config = dict(
    n_layer=12,
    d_model=128,
    n_head=4,
    n_kv_head=1,
    head_dim=32,
    d_mlp=512,
    vocab_size=3592,
    activation='swiglu',
    norm='layernorm',
    norm_place='pre',
    norm_eps=1e-06,
    positions='rope',
    rope_base=10000.0,
    rope_fraction=1.0,
    qk_norm=False,
    attn_scale=0.177,
    bias='qkv',
    tie_embeddings=False,
    parallel_block=False,
    extras=['capped logits'],
    init='normal',
    init_std_qkv=0.0547,
    init_std_o=0.0,
    init_std_up=0.0547,
    init_std_down=0.0,
    optimizer='muon',
    lr=0.00824,
    lr_mult_o=1.5,
    beta1=0.95,
    lr_head=0.00711,
    grad_clip=1.0,
    warmup_steps=200,
    schedule='wsd',
    decay_fraction=0.644,
    decay_shape='cos',
    final_lr_fraction=0.0,
    batch_tokens=16384,
    seq_len=128,
    doc_mask=True,
    train_tokens=134900000,
    steps=8234,
    dataset='wikipedia_en',
)
Each number is 200 + 20 x the weight over its row's rms, rounded and kept within 0 to 999. Layers, rows and columns count from 0. The size before them is the row's rms in percent of the matrix's.

# q: layer 2 attention query, 128x128, rms 0.206, rows 5-15,37-47,69-79,101-111, columns 0-127
# k: layer 2 attention key, 32x128, rms 0.203, rows 5-14, columns 0-127
q5,091,195,198,199,178,214,182,195,181,210,180,226,239,196,179,244,199,239,217,168,194,206,191,154,206,224,166,217,226,167,198,205,163,212,158,190,177,177,195,204,198,200,262,213,225,189,184,201,191,190,169,247,209,211,214,177,208,224,176,173,240,234,199,172,183,202,200,179,215,196,173,219,209,181,204,192,198,219,204,188,216,214,202,208,205,230,223,209,221,193,224,212,212,183,190,192,188,196,180,190,220,197,208,181,211,202,233,189,194,193,221,200,186,193,187,223,197,156,203,203,182,179,222,194,212,176,212,231,214
q37,097,202,201,190,170,181,190,226,212,213,209,187,180,218,191,234,223,217,195,176,198,215,173,201,224,202,188,205,200,186,234,207,198,188,197,214,220,179,185,235,241,218,144,186,207,180,225,205,172,172,185,204,198,167,228,223,221,205,239,218,219,176,209,168,203,183,168,204,235,214,200,207,218,207,218,209,225,195,195,156,215,190,213,187,187,170,194,193,222,178,188,194,215,228,191,167,205,153,222,226,224,157,210,208,222,211,233,175,171,210,183,203,178,211,191,217,200,189,183,186,210,198,182,184,193,193,206,181,171
q69,101,186,222,185,212,199,201,195,223,183,205,214,184,166,189,188,184,200,212,226,199,213,183,187,246,207,195,203,205,205,187,193,196,205,198,230,194,191,188,191,178,200,174,178,172,213,232,232,186,213,241,190,184,216,222,204,202,237,219,204,190,204,180,167,216,200,205,191,207,214,202,182,188,224,187,160,194,202,197,225,152,205,186,226,185,223,212,211,179,205,224,218,218,162,181,191,197,159,242,198,220,225,199,157,227,193,198,195,168,184,203,192,227,236,192,197,185,148,236,190,188,179,164,229,203,218,222,195,179
q101,092,182,198,197,161,171,182,219,191,217,168,193,184,206,198,198,171,201,223,174,207,205,209,224,179,185,221,221,205,210,201,209,193,182,193,219,217,219,213,216,176,217,188,197,215,194,199,216,190,207,183,197,195,213,197,206,200,204,191,163,210,203,219,213,202,195,217,208,223,186,154,192,132,186,201,172,226,161,240,197,172,209,236,154,217,185,188,217,167,196,201,202,212,184,216,168,219,180,190,196,210,245,181,202,198,173,198,239,219,199,211,221,265,228,207,213,189,189,215,201,176,205,214,201,233,196,194,186,214
k5,106,174,185,195,210,206,177,179,198,226,218,199,213,180,188,184,212,192,227,222,208,200,194,198,182,177,205,172,200,209,208,226,164,180,201,209,206,189,208,193,179,184,195,184,179,218,243,192,243,171,188,233,206,223,247,178,204,165,189,212,176,187,172,174,176,246,190,243,170,233,195,192,227,208,178,205,205,173,194,225,167,225,172,202,191,224,221,201,197,215,196,203,225,177,188,175,205,227,187,195,168,232,212,206,175,181,184,219,200,231,228,174,220,210,214,202,214,198,218,204,202,213,175,198,164,210,231,198,208
q6,089,253,206,184,212,189,196,210,241,218,190,229,193,193,215,203,192,204,228,180,211,189,213,154,205,246,176,184,217,210,183,167,179,159,168,189,192,213,209,182,199,193,185,203,223,180,214,212,198,194,207,249,207,211,187,182,199,202,229,236,184,219,208,184,229,181,184,205,212,206,175,202,199,184,180,181,213,232,216,204,188,210,226,162,186,184,184,232,190,228,209,217,186,175,163,184,192,197,216,162,173,201,226,237,191,216,232,239,211,195,205,231,191,210,206,185,215,205,185,180,199,182,193,194,202,177,175,204,193
q38,092,237,172,179,158,214,165,233,165,201,200,200,163,186,211,236,211,227,203,172,210,222,190,204,239,195,213,190,199,195,173,189,185,201,215,243,196,180,196,219,216,166,179,225,188,225,220,201,193,187,189,199,200,172,181,191,192,210,198,185,218,165,200,191,182,173,221,182,225,208,187,229,224,215,197,195,164,173,176,205,213,208,198,205,184,225,183,195,199,201,212,218,212,183,192,203,204,186,197,214,213,225,186,216,223,194,261,207,214,231,220,230,205,208,207,211,213,212,199,129,204,215,208,180,186,199,209,216,185
q70,088,219,205,160,199,170,226,185,218,199,194,205,189,217,210,169,174,215,194,231,222,193,211,226,207,192,206,217,188,196,175,241,192,157,248,173,208,197,223,189,198,226,186,231,210,170,193,223,179,245,240,200,232,183,205,226,220,238,177,221,169,225,193,212,198,190,194,218,186,185,214,186,193,237,205,207,205,187,194,205,178,178,150,202,199,203,182,198,185,169,173,205,207,197,201,200,151,200,222,210,211,171,196,209,198,217,204,174,212,215,232,228,199,195,204,219,191,187,220,179,182,186,193,175,192,188,219,184,188
q102,085,201,196,190,200,163,218,207,154,179,167,212,176,191,201,186,214,222,181,202,214,207,212,212,213,194,198,226,211,205,187,199,195,209,194,185,224,207,201,194,189,191,203,217,171,182,196,207,222,210,215,197,241,178,177,204,204,204,189,187,213,219,180,235,203,186,220,228,182,190,209,213,204,238,216,197,220,189,219,178,199,181,219,250,252,230,185,203,213,188,194,165,212,199,205,179,195,191,186,217,169,167,212,178,210,222,177,251,198,193,239,180,201,212,172,249,207,196,210,152,204,157,197,203,200,162,191,185,217
k6,120,196,206,171,218,200,239,170,219,228,187,202,191,231,208,200,215,186,210,243,222,166,175,191,212,206,178,238,195,247,216,204,180,171,200,195,227,157,246,203,168,208,182,227,194,223,178,192,190,211,193,213,205,216,217,167,173,168,212,206,179,193,185,201,202,244,197,192,204,189,207,178,204,199,206,208,191,195,223,187,176,177,178,205,199,185,174,197,198,205,186,171,223,215,207,167,190,222,206,201,206,159,197,210,191,202,196,188,198,162,217,202,238,212,207,225,175,176,166,245,220,198,201,205,190,221,193,170,198
q7,103,182,225,209,190,217,170,212,182,177,185,173,198,212,165,195,158,209,218,212,198,207,193,235,199,161,200,193,207,200,229,226,214,209,197,197,245,161,212,168,231,219,183,199,207,182,189,194,190,209,210,232,183,197,170,204,198,207,187,201,210,198,198,182,188,221,186,169,218,200,202,176,226,203,221,238,190,161,192,239,224,188,222,204,217,181,196,176,209,162,206,219,206,237,228,192,233,175,248,195,218,213,206,196,214,225,215,185,193,175,175,194,198,223,194,192,195,213,166,192,225,235,228,216,185,189,190,199,171
q39,113,187,186,204,191,215,196,240,200,220,175,207,189,204,190,189,191,197,177,150,183,214,235,237,202,186,197,182,192,203,200,192,225,212,196,211,198,203,231,200,213,170,198,231,181,199,219,200,222,162,188,213,220,193,190,221,185,215,185,193,211,218,194,216,205,170,219,179,186,221,234,202,211,198,215,226,201,188,156,191,232,184,181,164,219,185,236,193,176,191,220,196,165,211,184,214,205,206,198,162,199,217,181,206,244,208,205,189,195,201,232,170,181,240,203,217,198,219,207,159,221,253,212,210,165,186,174,203,181
q71,085,184,230,183,211,192,222,211,194,203,242,171,205,177,204,225,208,199,191,204,203,201,214,236,185,193,215,183,234,167,195,201,174,175,238,222,175,201,248,211,177,192,191,209,200,237,175,194,184,221,203,214,199,239,183,193,214,197,226,202,183,202,175,194,197,211,191,198,225,215,199,204,210,197,177,207,157,186,218,199,154,208,187,228,193,204,216,232,187,202,218,170,185,213,210,222,193,188,200,156,199,231,231,196,191,210,199,230,202,145,174,224,218,176,215,191,174,206,180,181,226,188,199,242,206,211,184,177,189
q103,109,163,231,192,185,205,236,215,166,181,216,201,208,180,197,160,212,204,190,241,225,195,186,182,187,219,164,156,202,196,205,189,211,181,189,171,176,208,242,186,203,198,193,203,197,224,171,211,206,197,238,218,174,186,203,249,204,203,243,214,219,190,207,154,207,195,209,205,215,239,181,238,208,236,169,223,200,206,223,209,200,208,175,185,179,199,231,192,204,227,188,195,183,191,174,214,216,205,172,195,211,204,197,203,216,186,181,199,197,199,203,167,207,196,227,211,175,193,240,201,233,235,208,198,198,187,196,192,189
k7,105,197,194,196,214,198,242,201,185,231,186,173,231,236,218,211,208,209,186,228,211,191,171,176,178,206,172,209,199,213,217,223,176,192,190,180,243,172,197,194,201,182,199,226,176,197,166,243,204,229,208,195,147,187,241,171,189,175,223,193,190,191,207,178,197,206,191,208,203,189,190,211,181,208,194,187,181,216,221,184,175,204,223,227,197,193,214,201,209,217,208,174,196,209,205,184,171,181,196,164,185,179,202,197,167,192,213,235,222,196,184,206,182,178,227,171,193,191,176,235,194,208,211,193,218,201,261,183,222
q8,102,209,225,205,241,208,194,183,178,190,188,214,205,175,211,189,197,205,210,178,199,190,168,203,203,214,213,221,218,162,217,201,169,180,183,222,167,190,173,195,222,157,211,205,204,236,192,207,210,161,194,225,174,174,233,233,192,192,207,185,224,202,212,203,231,167,194,213,181,226,238,193,191,208,202,222,239,166,178,201,237,180,220,236,187,211,203,161,221,178,171,184,187,190,202,219,206,204,237,206,182,192,168,195,201,209,198,202,208,206,214,191,182,189,221,221,175,228,218,205,227,211,201,198,163,194,196,157,205
q40,096,202,185,215,181,193,216,240,169,210,211,185,156,199,149,156,192,199,184,202,178,191,221,212,225,182,199,177,159,199,200,175,191,209,219,202,156,197,164,204,199,186,165,237,156,186,172,193,175,204,211,189,213,172,195,224,185,211,209,189,221,222,206,184,182,241,208,201,206,251,214,186,223,205,233,210,196,192,204,198,213,222,212,191,213,192,191,205,190,166,205,209,203,186,198,205,233,210,229,198,210,210,173,208,208,221,205,167,187,191,223,196,176,199,196,248,185,199,222,227,210,198,215,184,199,181,219,183,212
q72,104,192,223,196,197,197,192,205,192,199,188,185,179,217,184,196,195,222,196,195,182,224,174,157,213,161,148,161,219,224,209,201,196,215,125,222,194,189,205,193,175,183,198,193,168,200,208,223,199,157,180,230,183,213,234,160,169,167,192,197,216,196,238,210,188,192,198,215,202,186,234,212,167,184,207,196,244,212,194,176,195,201,208,209,200,230,194,237,214,182,208,191,213,212,202,176,225,186,207,191,206,227,205,189,223,203,203,192,211,194,188,187,234,206,200,228,196,191,204,212,225,202,173,213,201,205,236,211,220
q104,109,202,197,195,199,227,204,211,201,222,197,180,180,207,195,198,181,188,182,150,203,205,257,200,191,193,237,183,211,193,160,225,227,215,181,198,218,194,207,211,198,212,197,241,190,213,190,184,209,228,181,250,198,189,245,202,201,207,201,204,233,213,203,199,174,215,181,188,187,220,212,205,173,177,220,167,180,210,207,209,230,198,206,169,196,156,188,177,217,171,245,231,190,200,182,239,172,213,188,167,176,222,205,205,203,226,219,175,203,229,178,178,207,179,183,203,205,187,210,213,187,193,217,184,209,165,212,201,186
k8,123,171,200,183,230,181,186,161,228,218,171,196,199,206,200,197,191,197,198,216,230,187,191,184,217,205,194,193,198,207,235,228,174,154,191,200,227,155,217,198,178,218,213,189,200,187,215,214,214,224,193,195,233,202,263,161,205,192,194,192,177,195,198,203,216,247,172,213,168,197,173,247,191,183,191,196,212,213,200,197,174,181,212,201,187,218,198,193,203,236,207,195,234,213,209,174,218,171,201,186,207,163,209,196,196,195,216,229,217,198,174,193,239,180,217,200,183,163,187,223,189,215,203,168,200,215,205,181,192
q9,116,223,194,185,178,207,174,232,196,166,167,211,210,213,193,169,212,211,205,188,185,241,221,230,180,166,201,181,231,189,204,195,242,200,232,209,188,199,178,221,217,200,207,180,185,233,172,174,204,212,167,186,211,192,165,213,188,182,210,190,202,220,188,208,210,188,250,188,213,238,183,200,239,213,189,216,173,156,201,195,183,194,229,217,201,206,202,188,182,202,210,195,201,212,229,224,216,203,198,203,213,200,203,165,221,171,229,170,195,201,198,198,221,224,203,207,209,203,158,176,218,197,234,192,158,206,181,229,210
q41,100,215,213,224,171,230,172,235,186,195,193,202,184,188,220,188,196,215,204,175,190,213,217,221,205,231,196,234,172,218,162,174,183,190,221,217,186,222,197,217,172,209,221,183,192,192,178,187,209,183,200,218,191,180,170,220,219,203,166,209,164,229,228,233,186,177,201,198,202,214,188,190,211,206,197,214,193,180,220,194,225,217,195,181,178,231,175,205,154,188,216,186,155,153,225,201,217,220,214,213,214,217,210,211,211,220,215,177,189,232,183,200,186,199,175,246,226,211,199,176,207,210,197,211,153,195,181,183,201
q73,100,214,191,207,187,173,167,211,178,212,165,214,207,163,217,206,176,235,205,196,209,170,222,201,211,189,195,229,185,221,220,182,198,203,190,217,220,241,206,193,192,193,226,206,198,233,182,187,179,188,230,207,215,210,172,200,213,170,181,182,212,220,204,215,213,160,192,189,193,178,166,196,224,241,237,189,208,179,194,183,207,206,186,168,219,217,209,186,218,185,194,180,207,209,202,218,212,227,242,200,211,188,186,172,197,190,188,175,202,205,219,166,218,200,178,247,203,185,234,190,204,218,191,227,176,181,170,197,256
q105,107,238,181,224,195,219,181,211,180,228,232,173,200,181,182,207,177,191,218,216,205,203,193,230,242,168,177,199,218,196,221,157,199,194,234,212,186,204,209,209,202,201,231,191,215,210,184,182,176,149,201,198,157,176,216,220,196,211,214,212,195,197,197,221,216,182,226,192,214,207,161,193,203,187,222,130,222,207,216,182,189,204,201,156,175,171,203,214,198,215,217,217,177,172,232,187,195,191,195,198,201,237,220,176,219,198,214,188,203,200,191,215,192,229,221,215,193,188,227,202,220,222,182,202,176,201,188,187,221
k9,108,246,194,165,223,214,217,197,222,189,198,213,194,202,213,203,195,187,200,200,250,179,199,167,231,202,181,184,235,223,199,244,206,203,200,142,215,180,209,203,199,212,208,205,179,177,206,229,213,172,214,237,189,171,206,187,203,200,221,169,218,196,201,190,245,187,218,207,202,201,203,210,193,187,219,183,212,240,211,204,193,182,208,181,187,191,173,183,236,213,150,162,207,201,172,195,190,197,211,187,155,181,198,219,180,197,215,227,153,203,191,190,214,184,227,212,178,204,190,209,206,198,166,196,196,203,223,201,210
q10,116,163,216,216,230,254,205,186,197,180,184,200,216,222,188,196,234,221,188,195,193,202,187,216,168,229,198,195,195,177,200,189,198,223,200,262,208,169,191,212,197,194,195,206,171,196,183,187,204,215,170,187,208,197,167,224,198,223,196,199,203,220,226,189,175,197,227,190,216,248,195,188,242,193,169,221,174,183,195,202,193,193,186,211,180,220,214,160,185,189,192,190,204,178,234,235,219,208,174,193,228,211,194,203,229,211,204,211,224,232,184,203,160,195,200,192,208,212,173,170,184,192,229,209,241,206,212,188,183
q42,096,154,192,200,192,211,185,183,178,153,205,169,179,211,203,171,192,209,183,217,170,218,204,192,175,214,201,200,210,185,214,173,213,197,198,203,176,205,185,210,215,212,213,254,163,187,190,209,201,223,226,206,196,183,193,223,187,174,211,207,223,213,186,235,149,221,233,174,229,194,203,199,191,213,171,228,177,177,136,206,206,216,177,196,187,203,184,210,200,202,206,233,212,192,178,228,196,186,204,221,212,213,198,211,220,211,249,196,203,235,184,206,178,192,194,204,206,185,200,185,211,217,215,216,253,185,193,209,185
q74,113,207,202,199,200,212,197,212,233,213,226,243,186,212,205,199,243,228,177,191,179,203,179,189,189,206,217,208,237,190,207,212,186,184,201,192,199,194,184,198,196,187,153,146,229,196,223,207,216,226,219,201,175,197,239,217,179,205,217,199,203,190,194,164,213,193,211,171,212,229,201,195,192,195,228,186,189,183,195,242,174,222,208,223,196,182,203,197,198,172,167,218,154,184,252,199,215,203,190,191,188,226,172,182,207,195,175,198,196,188,168,172,214,212,200,151,219,208,168,222,181,192,207,197,179,234,183,193,207
q106,103,209,213,242,218,192,226,258,221,213,182,205,244,195,198,178,180,178,212,238,195,201,202,216,202,176,216,182,168,210,166,196,210,196,183,221,185,216,188,215,188,254,190,211,219,187,177,196,184,207,200,199,225,205,218,190,176,205,241,192,194,188,185,165,189,217,195,173,215,229,195,205,225,214,224,153,204,159,193,207,202,199,201,225,224,202,170,196,161,197,196,205,212,186,188,206,200,176,210,199,168,202,217,204,229,196,203,185,210,192,198,211,177,210,163,169,202,187,219,227,230,178,230,176,210,185,208,174,188
k10,101,200,222,172,172,171,209,205,211,189,239,203,228,227,195,192,203,217,225,185,225,197,196,192,221,229,204,226,217,226,218,220,220,177,194,172,180,224,212,225,164,191,217,188,232,175,207,219,203,218,210,189,210,195,220,167,192,205,202,209,161,195,199,167,238,212,190,176,201,169,184,211,207,183,189,191,206,219,190,213,181,166,205,182,197,200,220,221,196,223,183,216,167,203,200,222,192,210,182,191,185,160,193,254,200,186,154,199,207,201,182,182,181,210,171,143,225,205,181,226,203,201,185,222,206,184,167,200,190
q11,109,183,198,171,170,191,234,196,178,186,179,157,167,183,238,193,206,218,164,216,214,178,214,205,213,154,188,171,188,182,229,185,187,216,183,215,236,218,191,184,212,208,177,196,217,182,190,213,201,180,191,199,226,219,218,243,185,196,202,189,198,187,179,202,204,151,169,203,222,213,228,194,157,169,183,225,193,208,199,208,168,194,235,198,196,250,179,239,209,196,194,203,202,208,205,205,192,221,183,221,193,212,213,216,195,207,176,201,220,193,227,181,186,222,197,204,201,200,210,215,221,197,212,178,194,235,228,180,232
q43,096,198,232,194,180,212,193,205,172,206,204,184,201,172,258,201,176,216,201,167,218,202,197,178,212,189,197,207,209,205,212,222,187,199,182,186,220,172,211,202,227,186,236,221,208,196,192,221,189,164,186,212,218,170,194,188,207,149,208,188,260,180,188,189,206,172,200,230,193,189,191,218,220,150,202,196,208,192,208,202,224,223,181,190,186,225,231,203,218,243,196,169,184,196,231,234,192,210,182,196,200,218,210,201,166,211,182,223,185,188,204,201,178,230,201,223,191,211,194,224,175,183,220,223,168,181,167,197,217
q75,102,229,183,217,222,191,180,229,198,210,212,194,179,170,173,185,241,204,196,189,187,207,222,222,197,172,167,197,191,221,204,235,189,177,186,202,177,228,182,192,192,168,195,195,228,217,201,196,205,173,257,216,199,194,241,175,190,189,168,167,175,202,185,229,235,196,176,178,198,242,211,207,193,215,206,198,204,216,214,205,194,226,213,179,200,167,207,212,185,219,183,199,183,181,212,184,183,220,220,204,162,190,193,203,220,227,199,192,173,201,160,176,200,206,203,196,187,217,218,192,223,208,233,242,158,206,196,183,223
q107,112,235,194,206,228,190,207,221,232,193,217,205,207,192,199,217,183,193,242,204,218,200,202,168,202,183,214,197,188,184,197,213,199,234,198,166,144,211,172,208,152,194,184,218,218,224,212,187,199,188,225,176,195,220,179,175,186,188,184,202,225,202,220,218,213,240,175,199,212,184,219,220,207,184,180,188,197,206,171,201,180,187,205,175,196,158,234,216,211,212,203,217,217,176,161,187,211,205,210,220,187,164,217,226,174,205,201,187,196,231,190,219,224,173,198,180,221,239,218,181,189,174,174,176,205,224,209,176,230
k11,095,234,207,208,220,218,198,206,234,209,193,202,210,170,187,180,195,210,205,190,180,221,194,205,193,219,194,215,185,205,222,195,157,189,219,200,181,210,222,217,215,187,211,215,187,221,153,208,202,183,244,243,212,200,194,186,175,211,238,178,182,193,220,193,222,205,193,169,199,182,230,201,187,238,176,176,178,209,190,200,202,219,174,195,189,166,177,199,156,171,202,218,239,200,180,158,204,182,204,191,238,174,194,212,211,193,204,213,205,164,166,183,237,203,214,206,210,166,239,203,211,221,180,194,198,209,199,222,168
q12,104,216,201,203,187,194,202,205,194,219,201,209,208,223,206,182,168,185,157,178,184,180,212,161,192,197,199,188,216,213,182,186,199,232,217,205,193,178,203,217,210,198,233,173,209,198,220,163,220,213,225,204,205,186,186,219,230,191,200,213,183,187,227,222,223,185,201,216,189,167,181,178,189,224,160,220,180,189,172,178,174,209,243,208,202,247,202,214,225,184,198,203,191,216,194,207,231,194,156,226,215,197,179,185,219,244,227,208,193,223,178,168,201,168,211,238,181,230,194,184,185,189,161,186,218,185,194,202,231
q44,092,215,207,234,192,238,176,199,182,215,213,172,195,166,199,201,198,211,174,160,188,235,205,204,209,169,192,211,191,216,205,189,212,224,206,243,187,190,215,233,182,230,209,173,218,193,210,188,175,183,221,213,191,212,234,228,212,221,218,155,231,189,230,178,205,174,150,229,193,182,212,221,204,171,206,161,214,207,187,185,203,179,199,213,196,187,190,209,234,203,211,190,198,184,209,176,227,204,190,211,189,180,181,237,209,164,192,198,229,195,187,196,209,188,208,200,165,183,230,209,168,191,180,189,207,183,243,197,195
q76,100,226,217,194,204,186,224,205,207,240,214,197,185,178,200,173,201,197,173,188,188,203,198,213,234,193,179,192,207,190,204,231,196,200,204,140,180,215,207,169,166,196,200,181,196,175,179,204,196,174,180,179,195,180,236,204,153,193,207,253,210,189,221,192,210,218,219,174,208,193,210,206,136,193,198,221,220,226,217,199,232,196,232,210,185,203,199,204,197,217,172,227,209,184,193,180,211,206,225,193,175,222,194,170,246,181,189,199,209,190,246,235,186,202,164,193,217,202,210,211,203,199,205,214,181,201,193,178,215
q108,106,198,201,205,192,225,215,201,160,171,224,153,254,195,208,208,223,214,192,196,193,184,194,212,192,200,170,183,200,210,205,183,194,241,202,191,207,192,203,179,187,204,219,164,203,187,233,212,192,193,215,184,226,189,187,215,163,215,243,205,194,198,189,215,248,196,231,201,201,215,198,194,176,215,182,219,184,202,163,175,219,190,181,207,212,205,207,168,196,225,167,243,183,155,188,210,198,208,197,201,216,204,189,209,218,222,193,195,217,210,232,243,182,230,214,189,205,180,191,204,192,195,206,196,148,170,199,159,205
k12,090,220,219,162,187,189,198,177,201,197,190,224,200,207,217,183,205,212,251,226,193,184,188,210,177,180,156,220,192,196,196,177,185,170,179,199,171,199,175,204,235,173,200,246,203,206,213,214,212,160,197,209,220,195,179,187,188,196,200,183,203,205,181,192,221,173,239,161,203,185,211,213,195,181,226,209,203,210,211,215,196,164,207,206,202,201,237,238,202,220,186,242,189,209,175,176,174,165,205,203,198,225,215,172,217,234,208,231,201,194,239,197,167,225,177,226,216,209,174,210,229,217,195,200,199,185,203,187,205
q13,112,154,212,206,195,192,175,208,176,205,193,211,216,182,195,202,204,185,183,271,232,205,186,196,167,203,218,179,220,215,217,178,194,211,149,242,181,171,216,220,175,216,224,201,183,187,187,204,178,194,184,197,188,212,216,232,202,193,204,174,238,218,203,217,183,223,210,213,197,201,193,209,174,195,190,225,205,231,188,219,182,224,205,181,184,188,194,196,184,163,172,194,201,209,194,204,178,202,222,187,205,223,198,216,183,190,211,174,202,143,210,208,246,195,236,218,195,223,197,187,201,220,200,208,165,199,233,187,224
q45,096,209,188,190,200,213,173,177,198,221,201,257,210,177,163,208,207,185,214,216,190,194,196,213,194,213,180,195,240,191,189,187,172,217,172,222,205,198,200,198,228,156,226,191,195,195,205,207,197,150,220,199,161,189,193,201,197,205,200,220,173,212,237,193,228,207,198,201,213,226,211,205,224,189,178,203,177,187,183,202,209,186,211,205,231,220,188,214,203,180,177,213,185,233,186,215,210,179,200,177,183,184,233,221,169,249,218,192,232,201,219,181,183,221,181,159,189,194,185,234,159,197,215,196,243,196,187,179,225
q77,094,212,190,170,197,189,177,231,187,174,230,194,193,183,173,224,200,185,193,226,215,235,207,183,234,182,219,201,222,196,210,167,216,178,241,178,224,216,190,206,205,226,209,218,175,205,152,210,208,182,205,186,204,187,175,211,218,206,207,173,228,207,230,197,199,203,248,181,178,224,199,184,184,199,197,205,189,211,186,227,198,191,206,184,185,222,211,180,187,174,192,196,221,235,203,198,178,210,146,185,219,189,176,200,229,188,193,166,250,217,197,211,189,186,170,196,225,214,198,188,226,179,209,222,163,227,220,214,212
q109,110,223,225,184,208,223,194,206,196,169,207,222,213,201,193,201,172,170,181,202,198,181,212,181,189,192,205,238,228,193,198,206,243,206,208,148,223,232,201,199,178,230,219,245,217,203,179,203,228,194,201,191,210,177,183,172,208,221,248,212,186,176,172,170,225,205,183,199,164,169,215,174,220,190,195,185,216,198,227,215,216,161,232,212,221,159,209,222,212,197,203,181,211,197,180,176,201,209,189,187,182,210,195,163,221,210,202,211,215,217,198,211,216,162,171,245,210,193,189,214,189,195,194,183,189,215,211,214,219
k13,093,207,178,231,195,219,189,184,192,191,188,165,212,227,185,186,212,201,218,178,214,225,210,187,191,173,177,212,184,212,206,185,215,249,220,183,175,184,192,187,199,200,204,206,224,188,214,174,169,230,208,217,243,177,214,207,203,179,227,178,187,192,226,180,195,206,152,159,180,216,197,196,194,204,203,219,172,201,242,171,234,226,193,176,203,214,199,189,191,211,195,174,230,207,209,190,159,187,221,244,163,202,196,205,225,191,204,199,207,213,174,181,192,189,242,194,220,192,225,177,218,188,226,220,218,172,227,206,192
q14,108,204,218,184,206,208,185,188,189,204,222,199,211,219,216,189,174,163,196,193,240,202,202,197,216,184,220,171,208,197,192,187,219,212,209,207,214,186,202,211,221,198,227,167,210,168,217,211,203,211,186,184,197,227,157,210,187,210,179,188,214,190,243,200,189,201,191,209,197,219,166,191,186,210,172,238,195,173,212,247,219,193,163,202,175,201,176,189,172,163,190,187,167,249,217,149,205,191,190,201,215,213,208,209,184,168,164,209,214,215,215,242,224,197,173,226,228,206,177,209,221,209,184,195,224,212,211,202,239
q46,089,209,186,190,206,200,246,177,180,217,218,183,175,156,191,175,195,164,201,217,173,222,181,231,204,218,215,221,194,174,244,180,200,183,229,227,215,204,168,183,220,196,189,162,225,232,169,196,219,171,223,191,201,222,204,192,226,224,192,205,197,240,200,160,193,173,213,193,211,216,165,211,219,207,194,189,205,203,198,204,198,215,245,167,192,192,208,217,192,198,193,209,199,198,214,199,197,213,215,210,195,207,177,190,165,163,198,175,193,234,197,196,223,165,207,239,204,166,202,190,209,202,178,213,239,194,206,186,212
q78,090,179,203,177,212,209,192,196,173,193,167,234,193,173,193,215,193,213,178,236,191,205,205,174,218,215,180,209,249,198,222,186,233,198,203,200,197,240,234,198,202,188,199,169,196,197,180,187,215,183,189,222,186,199,178,160,207,200,183,171,201,218,209,232,214,186,206,171,209,206,186,182,227,229,166,194,236,221,174,222,209,174,185,183,199,197,204,215,203,211,174,220,217,199,171,178,168,234,188,223,183,199,196,222,207,203,218,191,256,197,184,179,174,165,205,224,177,225,189,187,174,168,209,215,214,207,185,203,230
q110,128,207,248,213,178,195,217,201,181,209,206,208,215,194,204,235,195,203,210,219,250,210,229,205,180,187,177,181,206,208,204,211,224,213,192,198,191,205,199,222,219,199,195,192,192,199,202,199,189,210,202,170,233,184,201,198,213,205,231,188,238,205,180,169,205,191,204,174,189,203,202,204,197,220,196,205,173,177,228,219,190,229,199,203,185,199,190,168,179,197,196,186,193,257,199,228,190,171,169,234,192,205,192,214,200,120,166,169,173,224,167,189,222,226,173,184,182,202,213,208,189,190,203,192,205,245,191,188,170
k14,100,240,201,200,193,189,201,203,209,148,221,200,193,198,200,172,212,243,233,219,179,205,231,183,216,197,191,205,205,242,194,195,238,242,222,211,218,204,174,211,197,236,196,218,196,223,199,198,171,204,179,176,221,165,170,200,199,193,202,211,198,184,214,192,211,173,209,197,185,209,210,224,214,174,172,213,200,194,212,189,183,204,189,209,202,213,224,178,188,233,192,185,167,195,222,178,169,206,200,210,209,173,204,208,180,189,225,248,164,184,152,198,206,252,200,193,190,217,184,176,163,188,215,215,191,208,199,195,173
q15,113,238,174,199,213,190,187,192,195,213,200,206,189,192,194,227,196,204,184,240,205,219,227,181,198,199,238,210,247,201,186,225,196,192,199,164,138,166,200,194,185,185,202,208,190,199,196,196,194,217,179,195,221,211,207,211,210,207,222,158,201,208,191,236,172,208,196,195,189,214,217,183,236,245,205,193,161,179,193,185,192,207,222,213,199,208,207,180,219,212,201,200,201,187,188,182,179,204,200,196,201,221,190,186,224,208,190,203,185,162,265,218,188,211,169,152,210,222,214,179,241,196,212,175,200,197,230,213,228
q47,099,200,195,232,198,220,203,197,225,216,164,215,208,183,184,182,196,202,177,217,230,160,195,216,204,209,235,221,204,171,158,193,194,227,191,184,205,227,227,190,186,189,174,190,237,183,195,186,206,176,178,202,220,183,229,209,206,196,201,212,156,192,189,228,215,195,192,203,219,215,214,186,210,223,176,216,192,187,214,233,197,155,242,205,236,213,193,171,192,174,198,208,176,160,165,203,179,225,223,193,208,204,202,228,218,188,175,215,165,196,221,193,173,195,217,209,181,197,215,227,235,167,193,180,168,194,183,200,184
q79,101,187,238,165,186,206,191,250,212,234,210,203,185,192,224,195,206,199,232,209,193,188,219,210,206,200,207,181,189,218,186,219,195,169,198,190,206,208,179,205,183,216,190,172,213,197,184,198,229,170,232,215,196,211,247,175,179,198,204,201,200,135,177,199,239,171,174,200,175,225,229,186,186,175,217,196,194,196,181,178,179,238,192,222,197,219,233,197,203,219,218,218,210,221,185,198,189,179,221,209,182,186,192,199,206,185,176,184,186,208,216,168,233,224,233,170,213,195,223,219,197,198,195,165,169,213,203,210,224
q111,109,201,196,220,199,181,195,189,178,202,203,234,201,166,223,198,209,197,207,194,218,176,210,215,207,227,194,204,171,162,207,242,194,196,179,195,212,222,165,194,217,172,226,180,229,213,208,203,241,204,192,203,199,259,188,168,210,186,207,165,186,179,195,177,189,191,202,219,178,239,229,201,193,229,210,210,186,217,209,215,198,217,201,196,207,189,212,157,218,188,192,178,184,195,195,219,221,208,182,184,191,196,205,247,205,186,206,232,179,211,154,185,238,208,224,147,197,219,226,190,200,240,187,214,181,197,198,179,193